config = dict(
    vocab_size=8192,
    rope_base=10000.0,
    rope_fraction=1.0,
    parallel_block=False,
    schedule='cos',
)
Each number is 128 + 32 x the weight over its row's rms, rounded and kept within 0 to 255. Layers, rows and columns count from 0. Numbers have three digits each. The size before them is the row's rms in percent of the matrix's.

# layer 3 attention output (transposed), 64x64, rms 0.104, rows 20-63, columns 0-63
084:156058098096104129160160127145062159114155181135096095176157126121090080150128105117150172128161118143103109133140067138154139141111173075068120130188098137171110128117095070093116175146120172
096:126134201167108173067147160095142121198151118126099142090131112170121161128163168133150137111111113159093111103143141113155143181145152074105141103189158059115163133151135146138103103133113036
106:086119099136181122167203103109118114140100110105123124134158118157108126118099202173087085076123095151069086114134143115150090153174140148144172103163089104160156099099135153139056081099105099
110:149128088129147151173114154173097102094121180111092109128128150125118095129143145076156114157120130134138125105165123127126205121108128067090130171099104134072190139170126051064106181181158104
099:103114135179153109182067144111181141122160081146145116148164101111094142053138118155070146132131061055176124174135141136113093148124161171162173144104131132167093148086153126106118099084120143
088:139149100132131136141149111107117151180069124135140156118076079111154101130144148164131072085154149146107077149144094062156105150083123153100137130101056124079105130195162193184108111128098170
102:138136138168102124139172130185117167128108104148157074133120123118115168091140126168172118173117135142084060128091164191139155133068150191058123145068102174084100136110115129137101105148164162
076:107172158099105106114120111070142107092154105149133143093100147143146112161100153117081108091116086067138163146120128129176109049175121126124090132127172146091205102117152121133197077169159172
092:175146140190129088092088195150113146075147068129100128119110120160185120169125108111168154138112087129104137187138130106087132171168112167123141100190146138142149126123108106102103127077214123
098:168094127135116148211162144116075170139083166121092076156126129082146145106153136166187140171129157137071089164088074102121133112072155134105157144084092133142064109140167157133107147139137146
075:142122158103197153143131126155153121115140081112120148143149144110135136203090128051104182108175101104131090025136112078164157144116173163137100108149134115134153168132147095167088095163129135
096:108115140191142115104096121183139055145133126094169182111203115133116145145149147101114118112124077113096117114165141092107086213133125083098107118133079143124146155197123116124122125156137052
115:114161123117099158172114122095163146124101110100147080183090145115157152131091111104103139184094191161092127156139123115133146149089178078161152070138202113122105089078142126169157117070171162
110:093110077186219137126158172172069134179070141117171122138120096110143155109185124112141122169173174149090089090132115105117094073081138133157099161141135108142154166141143132145164100142128136
112:174140143130113149081091111123104064118157083097190109177113104149143154138120110089123179112185150141112141170087135075127097161164141141137163073097154108107141098083101131125213100092104166
093:177132119142156136063118079151131127121137107150083148076129153109117152121121175108081116121168122158222146089091167122132091165109133153084152160104118123102169106116052097177112117179078137
113:063116163086087119096164121093133155078180169127132158068145110076077145145131131191129117156107132133140140106109130154092096178106131096085138154091098202110160178119102139093083158142119163
108:156115123109124123184139094133206050147141120150114102195133164112113153167154171177127109065101121147133135073108130157102103157166099101118091139199107177106079140090119154133138115133084112
113:083137141099146124163075126097116106092167108128162096117149100139114143128105224154165098171093100100152117172128171119160108081152080137030142168160142201128108138119121132122140093116105122
097:075134139115032134097113155082088149125199151137160095092156134175150082095091157113174081175087093122127144180111138141177132117097113159096124125098108143174155121134183147095133125122162135
114:087135095184172145150152093170146175160106067143168129105176083160132089152148155108088141109112107107146105115119085187112137093056090154103105134199168147118120168158149155109111095092132105
121:116078159147034164140134083089139156135115138140130126147136151112169120120113105111148136165088164181106132156163166087184166118108138078196137105135176143160109079172123114145119130079194114
100:144066095149164056142191185174098130124149116124161103174102127182101120145112115141086158131169185093140139085111103171084099157158170122100126163130089135127091093071144106094112149147107147
105:113165102158121106103055141130091151109138080174124083114181124147076117080100165087148109128114119194167194183152188135129118118110105145064130135158120099139160115137088112087104155135171153
110:098119142056063172109132144096130136105157183155113190036167106106113115104148092108177142128134106156138112188126109171162094163129148136115117099086113163140135144092145125092134072115075133
096:126158159127026106098109113120159125106157122150123167063147129181124122120102112160153076113104027087155156151143128167139130165147108146125157096112180107108139119202098114098134099140101130
093:093114157124157093148159160144148093143105170144149107089121113172142099135165147158163151151149156101073085154147077083115099194195144132130153103081160158063182167074146134155161124104094124
111:125143079163178124136137138177094165106113066106103168127098088158089134102160095059094153126203186094132116135151066130114106101142086148151120143129137068125108122114158119112074130145193148
103:129130077162199110199136147146126086102084100124110150139072094161132136143180119086095161095157150107111055089140083116098115114154159108211136118124127127101090127087177122150123083117115122
107:117118109091199098181152168133074119112116154103160153156164101157113113180146143110107184107162146085139049111140083155104114097169154140060093127114106124161117192098161159100159127110140106
095:104104129094111136101151149042186138129137158183152090096160129150088122133146119187176124146074112181150158171130092167085096206117156101123125095149122187099101084126143135140141154102127112
111:101095199145158081167127169147100088106141143145142080113161083129096123150044160143149199163149152102126119129101118097159125132168109112074165170151137172103100150070119103145149181131150145
093:156109134097130127103095112133138152116177090188108102088158125155166108164099131146132105142176074111199180124085180105121117170112091151052118130119154163043112098182137129127131139107089120
107:128057100145090122095153125146127096166095212167146108090174137131119073099158129152157127127126072178108119133190125137119059177139173106109125153122107121107155093121086145166144188118138087
099:157105094145195105143143126108089117141065136117138120190058172113154108139191165110094174102189213149117065109156128089104121113140100134163139121130111130141115159120114156173158153103153151
105:122073107157105117098125079162128166158138094162122082127121158085118152144101149137083108131146208227190148116132125104096134105138080137152134142148136101113088069084093091097084156149135126
102:126153118163148151127158141165106136188053170105127162179096111094081095134127099102094149123187181143120124076104101163123147084171111125121122137132144140155155180084119091036104092136098121
107:138158106104138078171130158125152124092125154147090093121087083197116132147108119165179102130123161067171134092114088109146128152152122112131096083159147176043156145081181130178095096139087118
105:109159131131172108160122163100085143108112101147128118152146081152133094037116155086145166152144167110152079151137064090134152075093124141041138115083145106169132177133168147162126178116142120
104:117123137107092172140077069059119176109096100153077154106109167139173140138118094135202148159080129166133166189122114095111137118130112133163106121121177145127151088162153114095094076193148123
100:178168135147186115147114199135135095126080141067122134154103141095111103104140141104111167094142103093090105073142113130122121079166142123119141144072064075194136189118151155139155075139139099
101:131125153166135153150077111142088102132162073123093076124146165120186151126097149099178130169123196128107135109131168138133106106143052120131162145113131052074102103164120136125099157112155211
102:136177144140097140112122168158131171141070145126092139116161098064078144113133116163171093119098137106113111123155135176134144050121178173176142157195103120128122183137144096074129109166191114
098:110066115168154114170196144154162074148098160122127130174104157119126115120190157111143168070143163154110111100170086049139118123208085108124126135123113134130109135136084146183148151118090140
# layer 3 attention value, 64x64, rms 0.078, rows 21-63, columns 0-63
096:130077118164209090148110081111187183083146087112142109205115089136101122098152067093162052124127164141115132101131108163110092103121138161126128145095157150128163127100142126104149171110111094
099:090125127083140071119094108154167134146157133148143070118103157142161074159186154125175177132083131170169136111114101148111059136131137173102166156163110184104129093077123174099138158068136116
107:135116183209032138156148149096066169130146098166145137075138128129095076152120098134145107111144134116153114049139145125154148100126179123140133080128141088141140132182104149173142164156150117
082:135178107133103190109100125135135094119104136114105177106116104095138127149183095110205215104151123111070121209146060124118150161104080150136085133160120090131108134134159159123128100171137129
086:119125153120156113173083137144106148137107148145126126196121124151169169163139203071116140125138171113147122103119144148198100178149154142074146138066164121090145068136103126055073100112152132
095:106122078110090169129149141092109110166026131149115105121113091127136152151096182128141077128151136151148196158158090095115139161117100100098174094068114154105154078152082152183114155134115108
084:149143127122138119152113163127113065178162146097150128175071117136176146156127091157096146111162074139158113087100149091119140122164101088203079218124130149149119113048136134113084112143122139
094:110109079153144165089157133154111111156129175133086091124094180080055150072059092152111164085092103101132163139090125126170098120125150154102153115109154112091097188086134160146174164115149135
093:117128170135039160131098147130130141111104079160102134110187104098150130148045185157141114155126144158127135191161090147174116160123179151109170116060127126110137137150076103116115105071122119
087:157135107154109099158170135155156130110189141195120134118116121125127105082199127207146150133133131079162153162121203133134088200160094133140094102109129127041156135120115144114090151137151137
104:179098161120186148119135126106069199069102116132152102094136129156070101125207126089167166132106152102142126112150163161163086123152107166098102107103108120106150140070171128143062134142108141
114:166173113113067184152132096111101128082077147112143113083107144135133145138127127076139158160102140195180095159163136132109103123094120070115122094187122093119153086180116173181139126071165152
114:133137119168185111147109162120088174179092197113167107156158081073104125118146147125138078168129159129073102156157055142151115104144157151123118113129088132180156163177168132150141149134139061
109:209159141087070195110191104139129175140118055092128096136111173159121112134125124079134125143115117125109136120073140139142113122136138174086145099143172153138084066147086125171131090133179107
096:078080164150195120143174144159070093050119119192142115143117119166143146136161200112087128149131164105122170095102128150155143117116139181125102114150100168131138098112138125112089058153127084
111:062145087102141161111131148120084119152200197184114141113096124111114173094168090138123141126133104107168119087134147079116120199112158124091127187105080123097115131111176128150139103186175110
098:123145103198136159145090092179157100148100137172124130106123204102112159168109152113166113136106136114164134131129123155181116141132122108087120211157146178081124125042127103132110120126102203
106:130133098031106147169124094110131118098141102101171149170122170156149088107196176081174138155099125087142137153121127131150129179165114092097133162141116130157126168075146092052097148141162109
103:149172135057146116143155152092194080127185137149142145182121074177160081092108112105174143165135124159106114149136145131142114161149120079101109119145148069150182149091074174122131151162111089
116:069151100104197128111104108140147095160066142086175089149102131138128161110145131182109080109095138101165078128112128206136150114131163144093154068138113146131115188137156121134172199108114151
117:080133145153089151168114106038123159073141141100061120104116067144133107180083095092150141133092120119158126189158124136095111131158129095106150112098188133119137099139091150129101183080161155
091:179084085151164107113180166175162120161133118102102127105148134124108124055097064156130119114143151135170170122109146119154131145075136143102118187202073088156104108188087095114115148129107101
104:138095173064140137122120172116228107122143104172166117101115097131177088097199143094157089097128106149103101118132153155120143131162107164129153158153101186166127171089117124117126079090174135
110:128142117075090165106109162119090105129199140143087113168115056157088150156103093146126137144166121133095155168178127113108167108124161197109141142114109112085124063060167119121166113138102074
105:187111115108143087138166086115138078118132136157123128113146152181178098099090084129086156092133101129120135099168154130175179182142121156120146087052155165038144110095127110159119149136081112
102:138143146126138102152098143126098137163135120152179118134181204121109072121079017101142171151146163090116158118117132088095142148090114123099106076151128130115156064148109122121157079135141069
104:135163129122122074131124168132141176116117107105133131113116119132118162076142076126093111077168147158112143128079115157107115092116134162114181111183102201168099175211207149126166177136133120
102:141151118168103108107135165147091119079097122098157157099160178140055133074124131091128104142130194117111169125088086103102106044138179134120154105157098138129105118175156147112139192096093177
107:121179110065122122126155191155150122163129099124131171173152162128066171093115119201107134132188145110121095127155090177122181107117153154103114153122138121229118115152135117106169143087143132
091:163165120099135177131086122142126102088191157182078141098119098101137137071097117146179155156115089131212125124166168131168080133102174160132157100169086123065116126151102095155143115146103138
104:118118149081096136152142139151125167107113141130153163128114164148163116095150020122178189146072114089122138110156157167085110175164085151119083186178116097155097145116103132129081124119162094
096:079087128072161094092109077155126133118168081141129104129167126183121094148141126082107117159070121111119142082156244145201156153137097145153082115131131161110146102120113092136137126138122113
101:125118197181143157176099196127164116137143131167050119156148123081135121111106093194152114130140139089155167111126098137175148134116156198159080113065160122094137127152108120101130123124155075
110:081122182181115145166133122127112201095135140145183156141155154115054182122135184113137110128138169090100129179119125153095163051106128123102111115124116107173085154188086143138138148141169112
116:099101129131215118117122089117204165135177130141072143076094129144158163141138103137135160141100166109184118156073083153116140102133109139120142163175114211152132128163098109110099117121147070
098:129111129145101144121129157139103147175075154116108112101109133076130164138084106170074172125240143111086085170095187132101144099155149120089128132162104149195142144135165100113129125108085087
107:181116084133127100108119098168077142075187145126146100130178140151173058083134077116164138156130148128169137093142138115110143144118122052099093115143100160075129146129191125131114072098073136
095:106113159124066089132173123128142140076133084140188110191147103120113141093226083131161131137142099140113096126123149166097159090149121112107149087150133079172139174171091112090188114117162129
105:144167121135158136087067076074034156083185072140112108086106106130171093144130100144112172123084139150109123145135127141129182134134150107105193177127153144151135107139183111128146089122095152
097:163119157191076099131149227130107142148067097143138133151109183121086167114121187174139129129184097140037120115112134098105137088110146108157113108126124101162133131088114109087121122142159156
114:146156195128164119129136087087198135173151111128132127123091159163139095115143046086121139152064147127064091100141178156137111137125083110059135134131135145134120168128121178143084121091175153
114:179138153129148131168124177117130150180072163113153187101125098100147161165099143152124126170144127168134098129143064105103165136199149118136106117134069161124141218128187140116129131157080165
112:071140118228082132190074123128117171101115172164097164135143180116106121119077116177181172104170127086114161135100138134144109082133108181107166144087149159128109143139111124122140109125143088
# layer 3 attention query, 64x64, rms 0.113, rows 32-63, columns 0-63
101:166138087125231170135137129198076154121178161107124134103143144108153082161131121149148124141096142069130166075145171150090109111117139107119089159140136185086154126109102164097136115117085078
108:115135137139125097137107171062151087143108070125145115169140112123111163109153145099103134135158118148093109188121107074096157075152129182129162098099120056226112157134171083144133160153107159
098:103131152088097130126165078144157084102144124129135126109123107159155134098082133090128093114081136165158114122162136125217078200132088099142142102164148102034083132150087155161105117112173137
093:195133089168192142119156157161124143096176141118092124148123133097121096147215125123140156103107121094132144114110154104084157101113112105096091123083134123185149134036190130130078109149091112
105:142155160143160154111099118154174112185101173123073155108167118126090157150124083202105109109126117058074150092152130146096116145100190137120087143077114141170152125124174145101153100194110102
098:119146104095076148135153097117150133106115102101098138110107155122174097099127164151133097126060102131218131114133120202171082155112115077094130093142136175039171119154090144132136119177127122
080:135097122105070133118198128123080150096144109109155102129131136151141091106194188072160113121109189143181138101128118124160153127140155130170114137194116098052162092119108076112157132123096076
082:156084132174077164077163107111166120121061112159067166121110148151118129183100178091115183115143128108142136156149197116142165146097160167190141119092134097101162082164154133125132121148134174
097:169111089164091113071146134098121110155130116116165121082164097107179150063125158137057155123111107157108087206154120142136141129128143146114145154047094148117148174139102077132083115166142177
048:176142141102123113161139148098152095156164116170157110124168183119103159105167172092156114103079113114164126095129101126170081119122088126100119120110066128086137066179151199150124071060154135
111:106074135107177087164114168115163143144065141119145123130105093185125131116126108070154133117145146127131140134147180066096140089145074191084131063099086181175132135114162153099086155103154139
096:114173087116196105198084150153149101105101095108198115153113081136101125115112155095134156140166125131133098127162024137116104131108098119039122147125125150186105155132143151126133150099126142
083:161138161059087169138120082147141152102087123117104138162131147136102085149136092155120170129142137151087063093127189124149148164116120091139090150154133146163139201035157164111090127117133081
094:115173137087172107123065161108148132094117114175093155130090165197140192141092112141152103179172074084083200107137118129108138116146123186081106121120119163122101169097117111131127174103113146
092:097145112116151160074183134091101152055165097097158130117176067093132084094110193165139124109105094102192152092071138149139122149130142108073106121142163098123122129170139105167125095151170102
080:127118089161132177140151092123143166192136093119119154115134133096206127157083149152135148116136123106108186072066124167134059083157155099126170137147115091086131134134061173126082140093099145
119:121128157096148122117158135045148111118098119134141166173113067142131159127146161128089154120157112166074119167097132120097167122164130165158178085133087045216128155115142101154121160171119147
084:064128129148099098098149152078196119132089176098154104128099105130091133085133125081102130160136175149091131176106111110089166071182145161178122142149091085172110125117153098142183184110136102
096:191113109149181163110043105129120099165110139127096181075154091153144150177125113185146149112128103101121121111173149110113124140133168098109110108076130171150172056141176131096136094181147117
096:076143128107098093134123174094095101110147116139161107184121139145104144058114171084112108141162154185098081172107125073192108126150084148144183131166128052149116163179117131140139121100159152
076:158170155185145094122052160112108163136143141159134078170142124157128192063153132091115177140121140136082152139156084097147161114126137143175093138137079111202111089146115100095096177120121148
086:116141133087117152123162107150143107110169165135094118102084137102159142112133139089158173129157117077183129092096136083112060147114112099145067119194114165072134167109079141110206065113122141
104:144118104081147080197127132113097114128123128122198097167115164115134118111131130065183184127154159162110088144168093101150113130195071134119165112167158131125075117134114130146143097043157121
105:194146137130190137071127149165174187146060134181154177120171103108116113078164132140088149155139088110135136078100107121090106124098149141085109120108100147123149106098152152099170054130109105
089:094186104134114119096122041125123123106161110121066165081131130211147175104156136168190084147088090145137156131141160134130126146162126126088119124158191166100138072137125115149119171162149122
203:085106165111114093169115146092115085083148119135120082172087125112130117086122122115145171132165177171131100176139132086161137129209069097144159101150157088150061122148119083189107147106164146
086:155210138120111108086153146168132072154184154151089122077127118169134110144166143102132203141084162106121149119124116114097178133120100178036136140152095131151088099119139163148126126092111175
086:208111104094051171198101086125177134141105146151152110148121197131147073120118114079104133114090146143083113112164116127088109157128122159125108154167145164087144107102101108088185132086137121
086:126087111129115138178089107163158076215163106064129106132094101113095146141143205171126111114103145099135113129160087086130148084135144080171132156119070155116106109165127085107160161146117179
079:127172092133115172131161130116069140018117137121186125158106147106126124143118136079169116143086101127171171113157198111155173136189126162189129115076131132147140093106154110110097163126116128
084:167099129103154131168180092175160139182108165146114115101153097168085127151166148101111120084140163155152111173159094101164049131110124179153147076158110140106110115167077122081152087079152105
084:132106176121100151086100100109083104117046125144121079145088177154116135124145170122104190161152100074048120126152127135156185106137079144184128145133134121167111105086188128137142147165151109
# layer 3 attention key, 64x64, rms 0.112, rows 32-63, columns 0-63
116:171146093150115193155144100191143178083110140067206147121157140158075094137132145109136136095077111092119113115107156142088073076076178121072087124131139141159162133134122166118137136109114136
134:127051145090203134100158098143138099169169133167088141094107106140188126163160090186078113149113114134166147083131168123145118174128079148118151156107121177093098167092118153132083109143093107
074:096170117141088080171085145112117173091130091161117150167126083136117142106118145152153103136230173122139092175126114164143169117158144109191125106127159092099104063110108116120153200129145147
058:176046125147166108115171104103121141125151141112153059070123107162126127188173117120151098094065163125136124116138080118154112076121098212109114161159104152159094168151137159151109148126152155
078:159134148114125152125138093177149148121089103097133149149180091126154102167190147114147114075120057145138146182122128191125122114080134162060150135108105140173217162132166165091092131128129104
098:100173103151068129148093155165078158097088142083082127140155133109087085112099139108178143139199154113149090174164107162140105084133173116142092098105199136082158131143150157124166123152141083
129:102123190121137109168090147121100077133143127137106070132075146096115156136068167169146101187155146142201109101181107107149123120159106130135140121134176087089052107144099096181117125113109172
103:169118096112134158128132143132112152155134140117135167171182133132098078145143088070129110107086060126126116109102146181138125151025152119076100134071100111182170153122152182088121113164159127
094:106128125112168145149139140164097181083122135166108076135136214138136120113121084043104136148116132089151176102132125105141087147102171161056109148150157133134179063118135149097110137157069114
242:106114180112100069141097152101099093128127114175095091151082133110135158093099151177132110196152147159158115163128107080173160138161117125182173091138143109077058104140123053167138129125122147
098:151144142115145156117169107141139136133119136095090187108157100112141147176204134126071136128101116153084120087088208089135112121112147191044114185125092100134117129135152114103099059112114111
090:132130107188065130137174068145165126130137160116103126057174112159138124166168086150102139096123123142114125146081150099118122133148155153144166146092177186101148123061093174078121056147113115
079:157113126187137079172157134093165072169118102099145085109102116116154136119096111101147115167190122091168127160159131128151178108115168117145197165173119094140088111154127109130055164068111100
096:147145102115133126087100121121128117065125127146082210120136107153160145140132074161102147118095165166126099127130169103115126123153133101222063133137137161175098169115155044134120136096177092
089:079177146153071107170081135099099104115128116113068068155148176131112113098113131113124128164130132165098141192118144169087125084147125120116148063118157113085113136137101128145179183168140206
084:101120141139051145122088190089081135118141162160111132148138096095136112096077115129173137169167096152067120150131073113094195162149155113150155111102131100144058117165179101152179137145134114
109:188105180127172111098153100163158113166161144151115150091115124155170138184147112173092100146096122098178177056142156114134093155096068116130128146124081139100113131126118143156045102137082098
077:096088185124161112099127133106125108149149106168129142157074092072184160142147094147088140173096127153187180119157176077153137167142080181107148133126078121081082157107122094158094116150103149
108:170151094129131171119146098132103152093109110131168131179128102172137041129177107053122129105067098136075113148109190128136082117087135130084150153094114121159181138156160175106142124111169097
107:110106152103139109142104132113134083155143125169064137149064135071152137124100150187106107192161155153190159136150113093169125142139113133108158095102165136074069098118108084177074108140075148
094:124098191070121082077131105104130108192131121165115130088094144133167156151125142135081100173117172113180132089120087094104123179119086184104149103146099151088071080136094079144119120115095159
079:092137104108199147187106149103086161140125090124097115137134104138126136146125215127138095084172096150134110165150136161133138146124138078137078118109179097185084207132135108135123175146108192
062:148088155147169128106149105124158138097161135151106162096090142149113134093082105132080077101087147124118112123197107100174125140158066142191142132161144182109074097106104073169074107083104165
059:122160159145056099157089132092045131132170104085107166091154114134083127135140211121080109145154101135128108132129128135143141171142135164179194133119124111153176091128177128116076128152096171
089:149121148132126122137106153143110176107103073191049107174090130148112130102118138105169142126134124170159128168131146139128117083162150120146124081171224099104129172145157083192173095094160136
045:131081152122142155103180097118131092119117114080111088148093097145099060101160139139139088065096138098151071096148158171071075121156114152092112153135142140116114182153135161202081152089117131
096:147121160114173114123159093150107190198103118151137172118165135131169158161169153162121080083163116165123165074138125134104046131077136152203114079076129143116169153137107160137119114133119132
089:166111155154082144141109184131148117154091132141133117099137098147123098098117199118112088121101102096143068165181090119233153143076138114188144150161156094138124128102134144151056110152108141
084:078121113101161089166112124141100082127167139138166077135156063140146070144172101135145120068100119089072110134165140121166105161116137153176100107135142155091097142130063142172200086129114097
077:074094131134104146157177205114153074091093163127085111138137124128101116112102077175078118156076108169204106149138111131152136080120118149158144122133112106095092131171114095170106125099169188
086:133126166103119132163115147145117123142142044140137130141110157158076170143115214083117151099128097129127126076152158145159137144136116175051105189074151091099090126102176179082132137127096140
089:162147140111205133140130115140113114166120121072169133084140149150143071111135027153104107149090112133165114093132118141154098118133148108062146088150106167134177149113122108149052131062137096
# layer 3 MLP up, 256x64, rms 0.176, rows 0-31, columns 0-63
099:119140132127118082133142185092070157051117191114110147081128104111133166125144199150127146170139157114143061115194128060106174148144122122136139164094079133125133113149164104141151171100136167
107:094118088066147089129130120125078119076098118154101110149093131066155175094115161139118134145174100149214107210139151130112122124192126130112201102101114088163120136107118129159118113122175151
118:085118094112070136211144125138094146164105127148080070136104137151126104116089110147141127163091155104189114165137153087105169104171139084194157169187123120162111096156086092173114120137136116
088:182110144163125096188090149105081082091109169118154123141100140167102111122167133131127154160128163095082071101185135098131170130202101080144107179111070145121139157147092113112156172108158101
107:142081079127175114111105150139102193131082118146156106143085145092120116111072165076125183154177144141139139180079170114092161111182107081161106156150119084094105140089164108138134158092137179
104:160128123091173138127086122120163113078149154143112056109087164093130116112151134167114130181077126113121106160113151088144138176184133171133137095164199053159089080177154108143134091107114137
093:156105105127153080104146128058088118153127122118050083169112110144135095099145100084117145135159129159090127123169111122111131127139122151132127161180166068190081127144213078142093121108132070
092:125152107168122072140147143157138132096127130148148076135102152180112213067133177130125150108146137113088146141106187064086157136114163153178101098092102098151040108140105138141162110100142148
116:109119176160105106193090137128118092117124153115100142161131145121126184147169136084124085184135136164110105149185196123080079144099077118119145079148128159154099136134079108168119113056159180
100:136063122190152089140129150129128144120142100171106113125060117074123168104132133094114111179149173135144057161166146131156116099092113121137109125212123119188076130068139085167117106105148124
104:154164150094093072181099153089148142064117210119124103146129140039146137113160156163124114148162127160106104179162174088136136129159120109159156130098120095114121141094157132172138064109129084
115:095117120109106101164141184088100100114137049119108132202119187121152168148149138091073153141153133156078080165154118133120147127171093158110158148150139097177116086157063113189152133128141108
097:140071159140147148163135179136144100134145166189086069142134152120104136113092187163154181175095158143082150125077096103091154128145077171133122134103167178109110074139093104122130106109065129
102:114119111132166094142111135129105087141189100125059137132054083095179120153176091081113103208201178138144133110152147098106091147153084070149141119112112140159139136116089137117160155130118121
073:101128128109187093142116066113136109113146167128154152156140143155118112136155102191173174093129145137105159080144199131105075131125144030184108119162114119123116109126071128163192161129113106
090:159089186190106136152140079142096084140071134119135122108081125167178124129146149120136166145100136139091124099177191112085106126124134125176118137131123154087078176106133113147115127014138137
104:116154142171115129117120112105128140168132092109094110175085153101137107152144094103106119153136175167111160115191129102218129145140107092213086116090184110170076128152093099128103098112159075
103:150125115140167098177088161125119072132143141127080124092096157103134161112163166163147138162086137107102060161170122052135133170132127185140172162101118074138116092139163075140181128113086088
112:100137129105087113135134148145103145119076168136109098157145143129095175108100110213114121118165127193159101172103077144157097089150119165138186112124142128133090091064160128154107137101107223
127:123107136069070112174066074129113076118146098141125100157141172108118090116124158118161167125135166115140070150118153147108168141151135189169164058093094139140093094151097109187108179115132152
102:095126162105076085131076131149084100102183079153089090100124173129111218132166095104038185129150166101140134120201120153105130128168133111113141122115120141118132126164130114137137176115156126
104:151129080123111085138107120081084150139104125140124098190157105073111112118090133108158187148156176162094108184115100138146125121176097112140183204130155113157148112134130075143113196106139194
097:157107112101148122157138149134160094127103102151071135149116113095173203123121213174096151190159145117148123110171075113087169109175126124149148124113062061105128085093137108148141155094129144
080:098050083114105126189143118180123109143137134115102080146105096139093093159115117115181195116135235111131122114145144143134115133159126125194139087152127157188131127072110104142140148116148163
099:131070166162056114096076128115103096072091136111105100137131112168133119175152129191183156140125139145175129134122096115109106106109095169149131151098161091103108129193175073161139109151144193
091:101088158082131109099137177095136102078145123135101098095158076082134100117167175146169135154130100190163092131140099135146107176115056147095132132135145157083085165187131074123169114150128074
084:098130099124086095121076106149110067112207147101095157145157180114136189094096126109152121113177147168100079126155096125099153084148183141179152103131120113153100111165181101158151174139085143
111:118111144152152078191100117153155122117143127112095111148049163137148128098107142122155163143110173128186095080192171118165097085119127069214164102136173119147108130146098070142117143130142142
091:109150117126142120175129134120138110122137086145115100184116135187108195104107124141136164101132187109079122133157048150128203098131079075154162106081137154142103101085110119150111195086092140
110:111072079088165135133092196124043196107108135170121092149128142098128124114083166204126131148151130126117103131129082133146131129169111124165178087140129091149109112075132079178133159117101121
094:135114157151109132192139137128121097127088186095096131145135123042088064140140112175065121113154131128120131104160127098137090191157073158160127099098099170085073127151139109130181111169151098
099:146088115081158093111170140123176079169145178156131089125101140095159138114122098115118136098169185149154110134063039122084136121139138091138122201121111152137088127098098076176108132161139161
# layer 3 MLP down (transposed), 256x64, rms 0.128, rows 0-30, columns 0-63
077:111123122129107149107074064138056157112144147116167101126190133173124138138148125066114151060127172164173139083135116108073139123144151112102159168100075132172091176151089168156122099119156098
100:124194188119127077170086062146168138114117088150137120120162092148083134151122100103143078112158109129086119137137095110111172087143198193170132170104139126090136153154132122149191159175138132
118:121091125118139136183215126152050138172153121191114146161122159148135205145142094125126143141087137064121067118118102086139170129144117086106121135146173155101089100131084146120109127133120072
086:142158168079139164089083075164140132152113123150121134087115171087126121092086093154076095092155101199146184117132164143116087163117088061145184154172147118138146111126111098160186116130148131
106:147147044095125177146133156123169169114126120169170228105073057160129096106121153118097131088113133073087143112118181144105139135190117109140137170115144133131131115090104160150095148134144125
103:098122127107186163091117129081193125111157139142143169166091112112101104106097177076174130125125128169135071074129109137194160154096172166113106065110135157103090145092101164113105181123152112
085:110145134065156175104089122147117111095110164097151083121161164076113129159132082166055135138131083082169177167128146133136127146152095099169052163122130147144109191159108115126174137159165105
099:102109081124165147099129184153131120108122139130113154117101139154057116120177114039200052081113194161141171136097155128123113086093144204139104152110141129142128104101145118148118115120103115
118:100088150150135083134118058124111104147143142120088122081179145138160207159167166124111121072113078148136086111120132108135151142105096101089134158115165194148154164076144125107148124106206173
103:157124113065114121134183072074102107214136126157114120151116134117077161111065147167122135132144188118152150149106127134091147153126124113196118049116135178127123123174135109181161160155142119
101:078146057140129188141088114159142135147122146117172092151124168168179118122207145081148154105099105094084090090128166108115114131122064098075168110118138107111092151146083164183145106135118112
124:171158072190129088103124118141179153161106100048105130160101117132158126128126111056096149153131165117112130134126139128088124062099146123157142175091156112142089122211069106139124128084154121
083:086191082151160121100166178137150160067122083108131166135149146157059080143153140113136151146057157106121092170078155091085120112114129099139161078149166085139103143079141157126132124164149110
110:132083132156176133148129103108068114120093115066169179206039148132146092105137137098117151152175187127077118118130115068116119129150074119122127121161109098137160133190122114155150155104105128
080:132125110087100172100119127182072187132156125160106133131082160090135132079115116127094110118111140084157131102123056077127198105098133181084131143099144155191146133134205161126089118124137160
086:142162096145165121132117159097061182174145128111098160188208116108128117062160063140147099115080124139098098106069152163106134131125068111134102142141122159157164135080118129086152143163108149
091:095137178171132151120148099147111127131117121095096095152112126072108094077169090165126122192145176175112152165099122095162108131153061182120121161143171077133105124144169198070111116115160152
110:167116138143124095117068101083176159124124147134098164145113089101134168120066195108206153181110156175144093145144143113103108170155143108186195084087085120140098144154132149150105134123109116
115:123146161118124100140151192121106139118076090077099116083107124118043130077141145164138107160111141119141088127145116164130114053127134110147184092095070166138161144139195110143094120088154184
108:140132143116096129132067106109028104128115184112078118117179099110103170113121142114180157113133221145119133126151125124126149156099156141191141153142119129099117097094147178091079122121062139
100:141146120145190092146132073108094103064113102111137137126161116124117140111096133110116146128137176074190118091137138186137166128121203129145170167130075156124124112122107099173130078044091084
121:158178151135096133148117105114106186149141099098121161118086111163123115152126154111150187168132160136095081176128135157106052095173063126112161064102114133154127052107106169140152168104102159
096:172094112167109146170057116122097147164098142122149152133119179104160151146047117102152117148093142146132103071159069126108171075130106065145058139185121137133122138129158124163106159097091150
087:131138134158103174104115174117112180136085132150176168134139077121098179097079153123078101113168133121164115122136155143134139076091220166086168147161101096066134177148135154116145108177129142
091:077168153173122157151084197189130117104131135147148086146130163145108156126155146101075157103141130089137079112147145194108147110057115163101089163114128110035096123146103144123094124159147128
086:143151166134134144085170131105100126113106106131124146124103134164150113143176105108070109098106075105112134080141199138101098144159107145125166130134119128178169201095130079167075180068102194
062:151145111128142165078186110121157173167149127129081099119038103169069158194119145114149120087145118166160099159158110204113137129097093151134101099129104183130141133153118129086142094130078114
105:148125105145185099173123177122156100125164114126131116100128163133113146068104099191133151076085116102151096061096133159151107110091125060118097126141060168173146132119106168158183123140069118
088:143122091130084148136145138157154136114114112138126154113172153202103086148165118138157099085104148088156111063094108174102204062127062098113130116148116122192153140105137165087083119165154155
122:095110138073155155128155159113072182041097160124127150128091137161137136184128165160139129095092172137066104127154137159149098150165114137165123081087118180147181107078119148111081121119086129
105:132158147071115156084148083095085134072207075117171076141126102176148158117117053083163117145090097119117161182122146129161152148099171140114096163130162150118145117141090129116132176148149151